config.toml
head_dim = 32
vocab_size = 585
rope_fraction = 1.0
qk_norm = true
init_std_qkv = 0.0449
init_std_o = 0.0449
optimizer = "adamw"
weight_decay = 0.068
lr_head = 0.0118
steps = 4496
Each number is 50 + 12 x the weight over its row's rms, rounded and kept within 0 to 99. Layers, rows and columns count from 0. The size before them is the row's rms in percent of the matrix's.

# layer 5 MLP down (transposed), 448x160, rms 0.0949, rows 160-173, columns 80-159
104:56 48 59 55 40 44 35 58 54 31 52 37 57 40 32 32 50 18 49 42 57 50 52 38 67 64 25 45 35 37 57 61 58 70 34 59 63 37 52 50 56 38 46 49 58 35 56 50 52 64 43 51 40 59 54 54 49 59 40 59 51 45 37 63 44 65 46 56 64 37 29 39 58 71 44 68 44 48 56 54
103:63 55 50 39 60 68 38 43 65 70 44 52 76 47 56 45 38 47 45 51 36 28 63 54 35 52 52 56 61 43 67 48 45 25 51 51 33 63 56 42 42 67 52 38 57 47 56 70 40 33 33 40 65 55 62 66 61 44 67 41 56 52 71 48 72 40 42 34 46 61 60 45 27 50 37 62 63 53 49 59
101:63 39 55 53 59 52 59 54 51 57 56 48 30 59 60 54 32 62 47 58 62 36 52 42 61 41 61 37 33 47 56 42 57 26 45 42 39 58 44 46 40 40 50 69 42 56 56 57 43 51 58 44 41 49 70 55 43 45 46 64 60 60 35 42 52 53 29 54 53 53 46 46 46 47 51 46 47 82 41 67
102:50 40 58 44 49 37 39 32 74 36 29 39 44 59 58 53 57 40 40 46 06 50 49 55 57 56 52 57 48 74 48 62 56 46 68 45 33 47 41 37 80 58 74 51 53 54 54 61 62 65 52 40 44 31 54 57 47 46 55 60 50 44 47 58 74 38 46 51 53 35 82 55 36 55 59 47 58 40 48 52
097:68 37 42 77 57 38 28 42 26 43 52 48 38 64 41 58 35 55 35 41 41 40 57 33 29 39 49 45 54 59 48 57 44 65 48 43 48 57 44 70 42 44 47 45 46 45 62 39 56 47 54 46 51 52 64 51 81 48 40 35 60 39 55 43 34 57 60 65 52 30 42 59 69 27 37 44 41 38 57 36
101:58 41 37 59 65 70 52 52 72 61 60 43 63 65 44 47 25 55 58 31 32 66 32 53 50 52 66 48 51 39 50 43 33 42 45 49 44 68 29 71 35 49 33 33 45 46 63 46 57 48 49 55 50 57 58 65 59 66 59 40 48 39 32 44 61 49 37 77 61 40 66 35 54 62 29 56 42 03 26 53
108:51 51 51 37 44 55 47 52 56 50 65 42 36 74 23 59 52 34 52 61 86 50 43 31 53 46 51 50 50 32 75 57 42 53 39 36 52 28 53 62 66 68 60 45 45 46 39 48 74 41 77 61 38 43 44 57 61 39 56 60 47 40 52 61 29 51 57 81 35 50 52 71 38 52 65 53 50 66 41 51
099:50 45 65 52 51 40 38 51 41 49 37 50 51 66 57 72 54 30 53 43 26 49 54 46 46 58 49 39 51 41 45 51 38 36 44 54 65 54 52 55 57 43 66 39 42 34 34 44 41 55 50 48 54 37 52 60 50 34 35 30 45 39 46 50 20 21 66 42 48 53 33 54 36 29 53 51 52 69 45 60
098:47 52 52 67 52 55 49 54 40 51 53 43 70 40 28 49 23 33 64 66 49 51 52 49 49 46 38 42 52 54 41 46 55 40 37 56 45 51 55 63 48 39 32 59 29 64 67 61 49 48 70 54 40 69 43 65 47 39 60 32 45 73 37 55 51 50 50 51 42 38 37 50 61 46 74 86 45 22 26 47
103:51 26 38 42 59 51 63 40 51 52 62 56 34 56 57 22 35 46 46 18 48 44 52 50 53 50 61 57 40 85 62 51 38 52 58 52 50 42 60 45 57 54 31 41 53 50 48 50 64 39 49 42 65 46 68 53 57 63 71 40 57 69 66 50 54 43 39 59 70 47 64 55 25 69 69 35 52 41 58 49
101:54 59 49 34 75 43 67 39 61 55 50 66 40 50 53 55 32 57 57 56 60 69 14 45 45 59 66 35 36 65 52 65 37 53 50 51 52 47 63 57 46 59 54 64 65 59 47 57 56 55 56 44 46 54 43 54 74 48 33 28 32 41 40 34 26 49 65 41 36 51 47 41 55 48 59 51 34 62 54 62
099:47 42 61 61 26 52 37 44 23 34 30 54 50 65 54 40 35 31 65 42 44 42 74 43 63 61 55 38 61 69 70 48 59 58 43 47 66 57 64 60 58 47 41 54 21 40 57 48 43 52 45 55 47 53 62 57 54 21 51 31 47 60 63 19 55 52 39 41 26 40 40 38 40 66 67 48 66 70 43 52
099:44 47 63 52 38 58 25 46 77 39 50 54 48 48 35 29 65 53 54 54 39 48 40 63 65 48 41 64 32 48 45 57 53 40 47 57 43 27 57 51 60 33 40 53 45 57 47 49 37 44 49 34 66 58 48 64 40 49 47 50 55 58 43 33 49 26 51 68 44 64 33 35 50 47 62 48 48 83 55 81
101:52 55 46 45 47 48 47 53 51 26 56 48 46 60 52 25 51 40 42 62 54 67 33 80 56 62 44 50 57 54 26 65 62 44 49 63 54 47 42 58 52 49 63 69 54 50 72 44 85 62 29 49 53 57 54 61 35 59 55 51 37 44 37 43 47 54 70 52 58 40 48 52 64 54 51 69 39 69 55 52
# layer 5 MLP gate, 448x160, rms 0.107, rows 161-174, columns 80-159
104:23 69 53 48 69 55 48 57 59 44 40 61 60 30 46 42 50 24 40 58 38 40 69 31 38 49 52 46 41 53 36 48 47 60 32 59 66 59 42 38 25 28 41 63 77 56 31 41 48 37 49 44 47 52 56 39 66 58 45 71 69 47 63 32 43 50 39 34 70 54 25 48 52 57 55 41 55 30 50 52
099:35 58 41 69 50 48 47 56 53 70 48 65 54 33 30 56 56 71 62 62 37 25 53 55 35 64 37 71 50 46 43 59 44 53 50 53 62 62 30 46 36 53 50 51 60 69 49 70 53 60 56 62 28 23 53 46 40 47 64 48 33 56 43 57 59 55 33 69 55 51 62 39 41 56 54 37 57 50 61 66
094:69 58 53 60 56 35 41 66 53 64 42 58 56 49 62 51 66 53 61 42 49 54 46 63 23 48 50 53 43 35 46 51 66 41 40 65 52 62 40 63 51 43 38 55 50 49 36 42 41 54 66 48 63 51 42 35 80 61 62 45 51 57 30 54 64 60 33 52 53 33 28 60 55 34 69 52 51 62 45 62
098:46 57 49 31 78 52 56 44 43 40 46 65 51 54 41 49 69 34 52 45 46 75 35 41 81 73 36 45 41 53 26 47 52 33 63 55 47 58 55 38 42 23 48 46 32 72 39 67 39 42 26 40 48 47 43 53 62 54 70 63 60 59 52 47 45 55 64 49 51 44 52 66 38 54 69 53 68 76 62 56
098:39 40 39 40 40 48 44 27 67 55 51 55 67 33 58 48 45 38 50 47 65 64 47 58 41 45 69 30 64 51 48 56 58 69 38 54 50 54 35 33 47 66 27 50 63 72 49 57 72 52 36 56 50 66 46 61 56 44 77 55 43 32 40 58 58 40 52 40 53 51 59 36 59 58 48 46 54 53 57 55
101:47 53 57 36 46 56 70 68 14 45 40 46 50 52 57 43 46 40 59 50 70 58 68 35 35 64 63 47 55 51 45 50 56 41 46 32 70 54 47 43 49 53 26 59 86 52 46 55 44 43 69 44 62 58 39 50 49 61 34 48 32 35 61 51 43 61 48 64 59 66 53 68 74 39 68 60 42 43 46 52
100:45 57 41 45 60 62 45 56 54 35 52 49 56 73 58 73 45 71 74 40 48 36 63 57 48 49 49 60 31 38 58 38 37 42 56 65 55 30 37 55 49 45 55 44 46 65 58 68 63 65 61 61 55 51 72 51 54 50 50 49 38 25 39 59 32 45 80 55 67 65 64 60 49 63 59 43 56 59 38 36
102:30 49 65 72 52 51 51 46 48 57 66 53 72 49 23 39 39 50 58 60 46 62 44 44 39 51 42 58 38 43 33 61 51 41 60 52 35 31 66 50 54 56 44 49 48 61 64 58 53 61 74 46 58 43 58 60 43 35 62 43 59 50 27 56 46 50 52 71 57 66 63 45 29 47 50 46 62 54 63 69
102:58 60 78 61 38 50 58 51 72 44 63 53 49 42 34 38 28 52 42 65 48 47 33 63 71 43 58 53 51 52 38 45 38 52 50 48 45 47 39 39 52 44 44 65 57 50 68 64 43 22 62 41 45 44 42 56 48 44 61 40 50 55 46 42 51 49 51 55 65 57 38 36 48 57 50 46 27 51 20 38
103:42 30 45 60 30 50 57 55 59 36 57 65 52 60 56 56 43 72 61 51 47 55 52 46 45 49 41 43 31 59 48 53 59 35 44 82 55 60 41 37 52 47 50 49 57 68 57 45 60 54 47 43 25 58 52 65 37 34 54 37 42 47 39 35 67 74 38 40 66 72 51 42 60 37 63 36 44 69 39 61
104:41 34 46 50 41 43 24 57 54 50 53 54 61 66 59 47 54 44 41 52 47 50 40 44 37 40 41 49 57 47 39 48 64 23 44 50 53 47 67 54 69 52 59 54 55 44 52 47 57 61 47 69 27 61 39 65 69 54 63 61 38 42 56 45 47 54 56 17 54 56 70 48 56 20 58 51 42 42 62 56
105:37 51 55 46 34 33 47 40 39 58 58 74 56 64 31 54 42 44 44 36 65 71 57 64 46 57 73 52 35 50 58 75 68 57 47 56 56 43 57 40 38 35 42 53 54 31 65 51 56 79 44 42 57 34 70 19 48 50 43 44 56 52 34 57 34 35 71 53 63 48 44 22 46 63 46 50 50 55 72 60
098:40 32 61 47 78 41 57 60 64 53 50 35 57 34 47 50 42 57 43 53 42 39 42 45 51 76 43 63 37 61 42 36 50 34 59 52 37 52 32 58 39 50 53 53 17 50 33 45 42 36 55 23 42 58 53 36 61 55 51 50 64 48 45 45 49 41 34 39 74 67 55 19 45 35 42 61 54 82 61 50
102:55 54 57 70 42 32 61 37 49 36 33 61 54 51 71 51 40 67 44 46 47 60 61 49 56 65 65 50 40 65 32 58 51 45 24 57 28 52 39 27 34 64 31 71 29 58 46 30 59 63 72 46 56 52 60 54 46 71 55 57 46 49 46 48 60 50 52 68 35 74 66 42 51 47 57 61 49 53 69 56
# layer 5 MLP up, 448x160, rms 0.104, rows 161-173, columns 80-159
099:45 48 28 41 52 47 61 61 35 26 68 41 56 50 66 78 46 47 64 54 43 65 40 58 61 47 28 56 50 29 60 53 69 65 30 52 36 62 28 49 38 32 56 52 50 63 55 43 47 64 48 46 70 31 35 65 73 57 42 58 49 36 46 49 55 41 53 57 32 33 64 48 38 44 40 51 22 50 57 45
096:28 71 58 26 59 59 53 56 50 57 63 48 48 55 65 46 45 38 56 47 43 37 34 64 42 47 30 38 56 29 61 29 51 64 52 58 83 43 49 34 53 37 40 61 62 41 59 65 53 43 44 35 57 45 51 42 63 41 49 51 47 47 30 48 40 69 59 35 28 64 45 68 53 48 59 60 53 33 46 39
099:29 51 56 56 51 54 44 44 62 50 53 63 47 21 55 57 56 53 48 54 39 43 58 67 42 39 57 54 27 38 66 58 49 44 30 49 53 42 41 52 44 65 72 52 60 55 43 49 70 55 58 64 53 43 46 49 62 79 38 41 76 49 56 59 25 53 68 65 59 40 29 43 48 43 59 48 11 37 39 58
096:50 71 38 44 58 73 51 53 50 45 63 34 58 52 80 28 46 50 49 51 47 16 55 53 61 28 35 30 39 58 59 42 31 45 43 40 62 44 27 67 39 42 32 51 30 36 42 58 40 37 51 62 39 57 33 63 52 30 71 61 47 58 43 55 50 60 47 43 64 50 49 59 62 53 44 37 50 43 47 49
100:32 40 53 51 52 57 42 52 59 64 49 48 58 48 41 55 47 56 39 20 56 48 63 54 63 56 29 52 41 69 24 76 41 54 47 61 61 53 52 56 49 72 54 33 59 60 61 63 53 61 64 52 42 62 34 46 36 53 64 43 69 38 53 54 41 40 55 41 51 26 58 60 77 62 50 45 24 39 64 50
106:50 56 37 59 57 63 61 36 44 57 41 66 58 57 41 30 29 42 64 66 42 60 65 46 38 43 48 43 55 43 48 51 32 37 54 45 65 61 29 67 55 48 73 35 70 50 58 75 60 59 75 59 55 46 53 60 57 52 40 50 50 76 56 62 56 62 61 66 37 64 38 60 58 51 53 84 39 39 48 49
093:27 50 43 36 31 35 51 80 33 43 81 26 39 55 60 27 58 62 49 56 29 41 44 38 58 54 48 60 48 58 51 66 71 72 46 25 55 35 40 44 31 47 44 40 67 36 38 41 46 53 55 43 52 38 36 54 41 48 34 58 56 44 57 63 50 80 33 57 58 56 46 43 60 21 53 74 48 52 63 30
097:51 40 49 63 49 45 12 64 45 83 58 66 40 24 51 45 40 45 61 41 40 51 60 45 38 62 49 64 60 44 55 51 57 31 59 48 44 58 69 62 22 39 60 53 36 55 74 53 41 49 49 50 62 36 59 28 50 43 55 46 45 50 64 19 41 44 43 33 40 70 43 37 61 57 52 53 32 39 51 56
103:53 65 46 43 42 68 34 26 47 51 59 54 66 46 46 62 60 61 53 61 46 38 61 68 52 33 52 65 57 40 50 59 57 45 16 55 49 51 56 29 48 34 26 74 55 54 45 36 44 30 64 57 35 27 44 37 62 50 44 75 63 36 47 55 49 73 69 52 44 41 50 39 73 50 68 48 57 55 53 33
104:46 58 43 54 52 39 61 42 27 47 49 55 50 53 49 35 35 81 47 56 68 27 59 39 53 45 48 47 58 38 39 49 51 54 60 52 80 59 55 52 49 47 52 18 62 60 61 36 42 48 58 49 65 41 58 54 49 68 71 56 50 45 68 56 47 56 50 55 38 85 49 52 47 47 37 53 66 40 41 45
094:48 59 56 30 75 56 50 48 43 37 34 47 64 47 53 34 60 71 62 45 57 57 55 56 65 42 57 55 41 34 51 49 47 69 56 54 64 44 66 26 53 50 53 46 60 58 55 38 19 65 51 70 70 73 51 41 53 40 68 53 46 70 42 49 74 36 50 51 55 44 31 61 72 59 52 38 65 49 35 42
095:46 70 45 44 41 37 48 49 56 43 46 54 55 22 64 51 41 35 30 48 60 31 63 42 57 51 50 68 60 63 54 37 49 58 25 55 25 43 44 50 40 51 52 60 61 58 43 42 54 50 48 30 38 63 46 57 47 65 42 63 47 43 34 66 64 52 23 45 31 32 45 58 32 52 57 44 52 41 38 45
098:42 50 33 55 48 47 38 48 23 65 30 44 37 55 55 44 32 65 52 37 50 27 70 35 64 43 46 57 48 58 54 62 67 55 48 45 44 57 69 34 58 62 52 67 32 36 58 39 26 54 68 54 34 49 54 42 38 57 52 62 69 53 40 44 25 47 44 25 58 38 71 48 35 52 49 63 44 68 42 50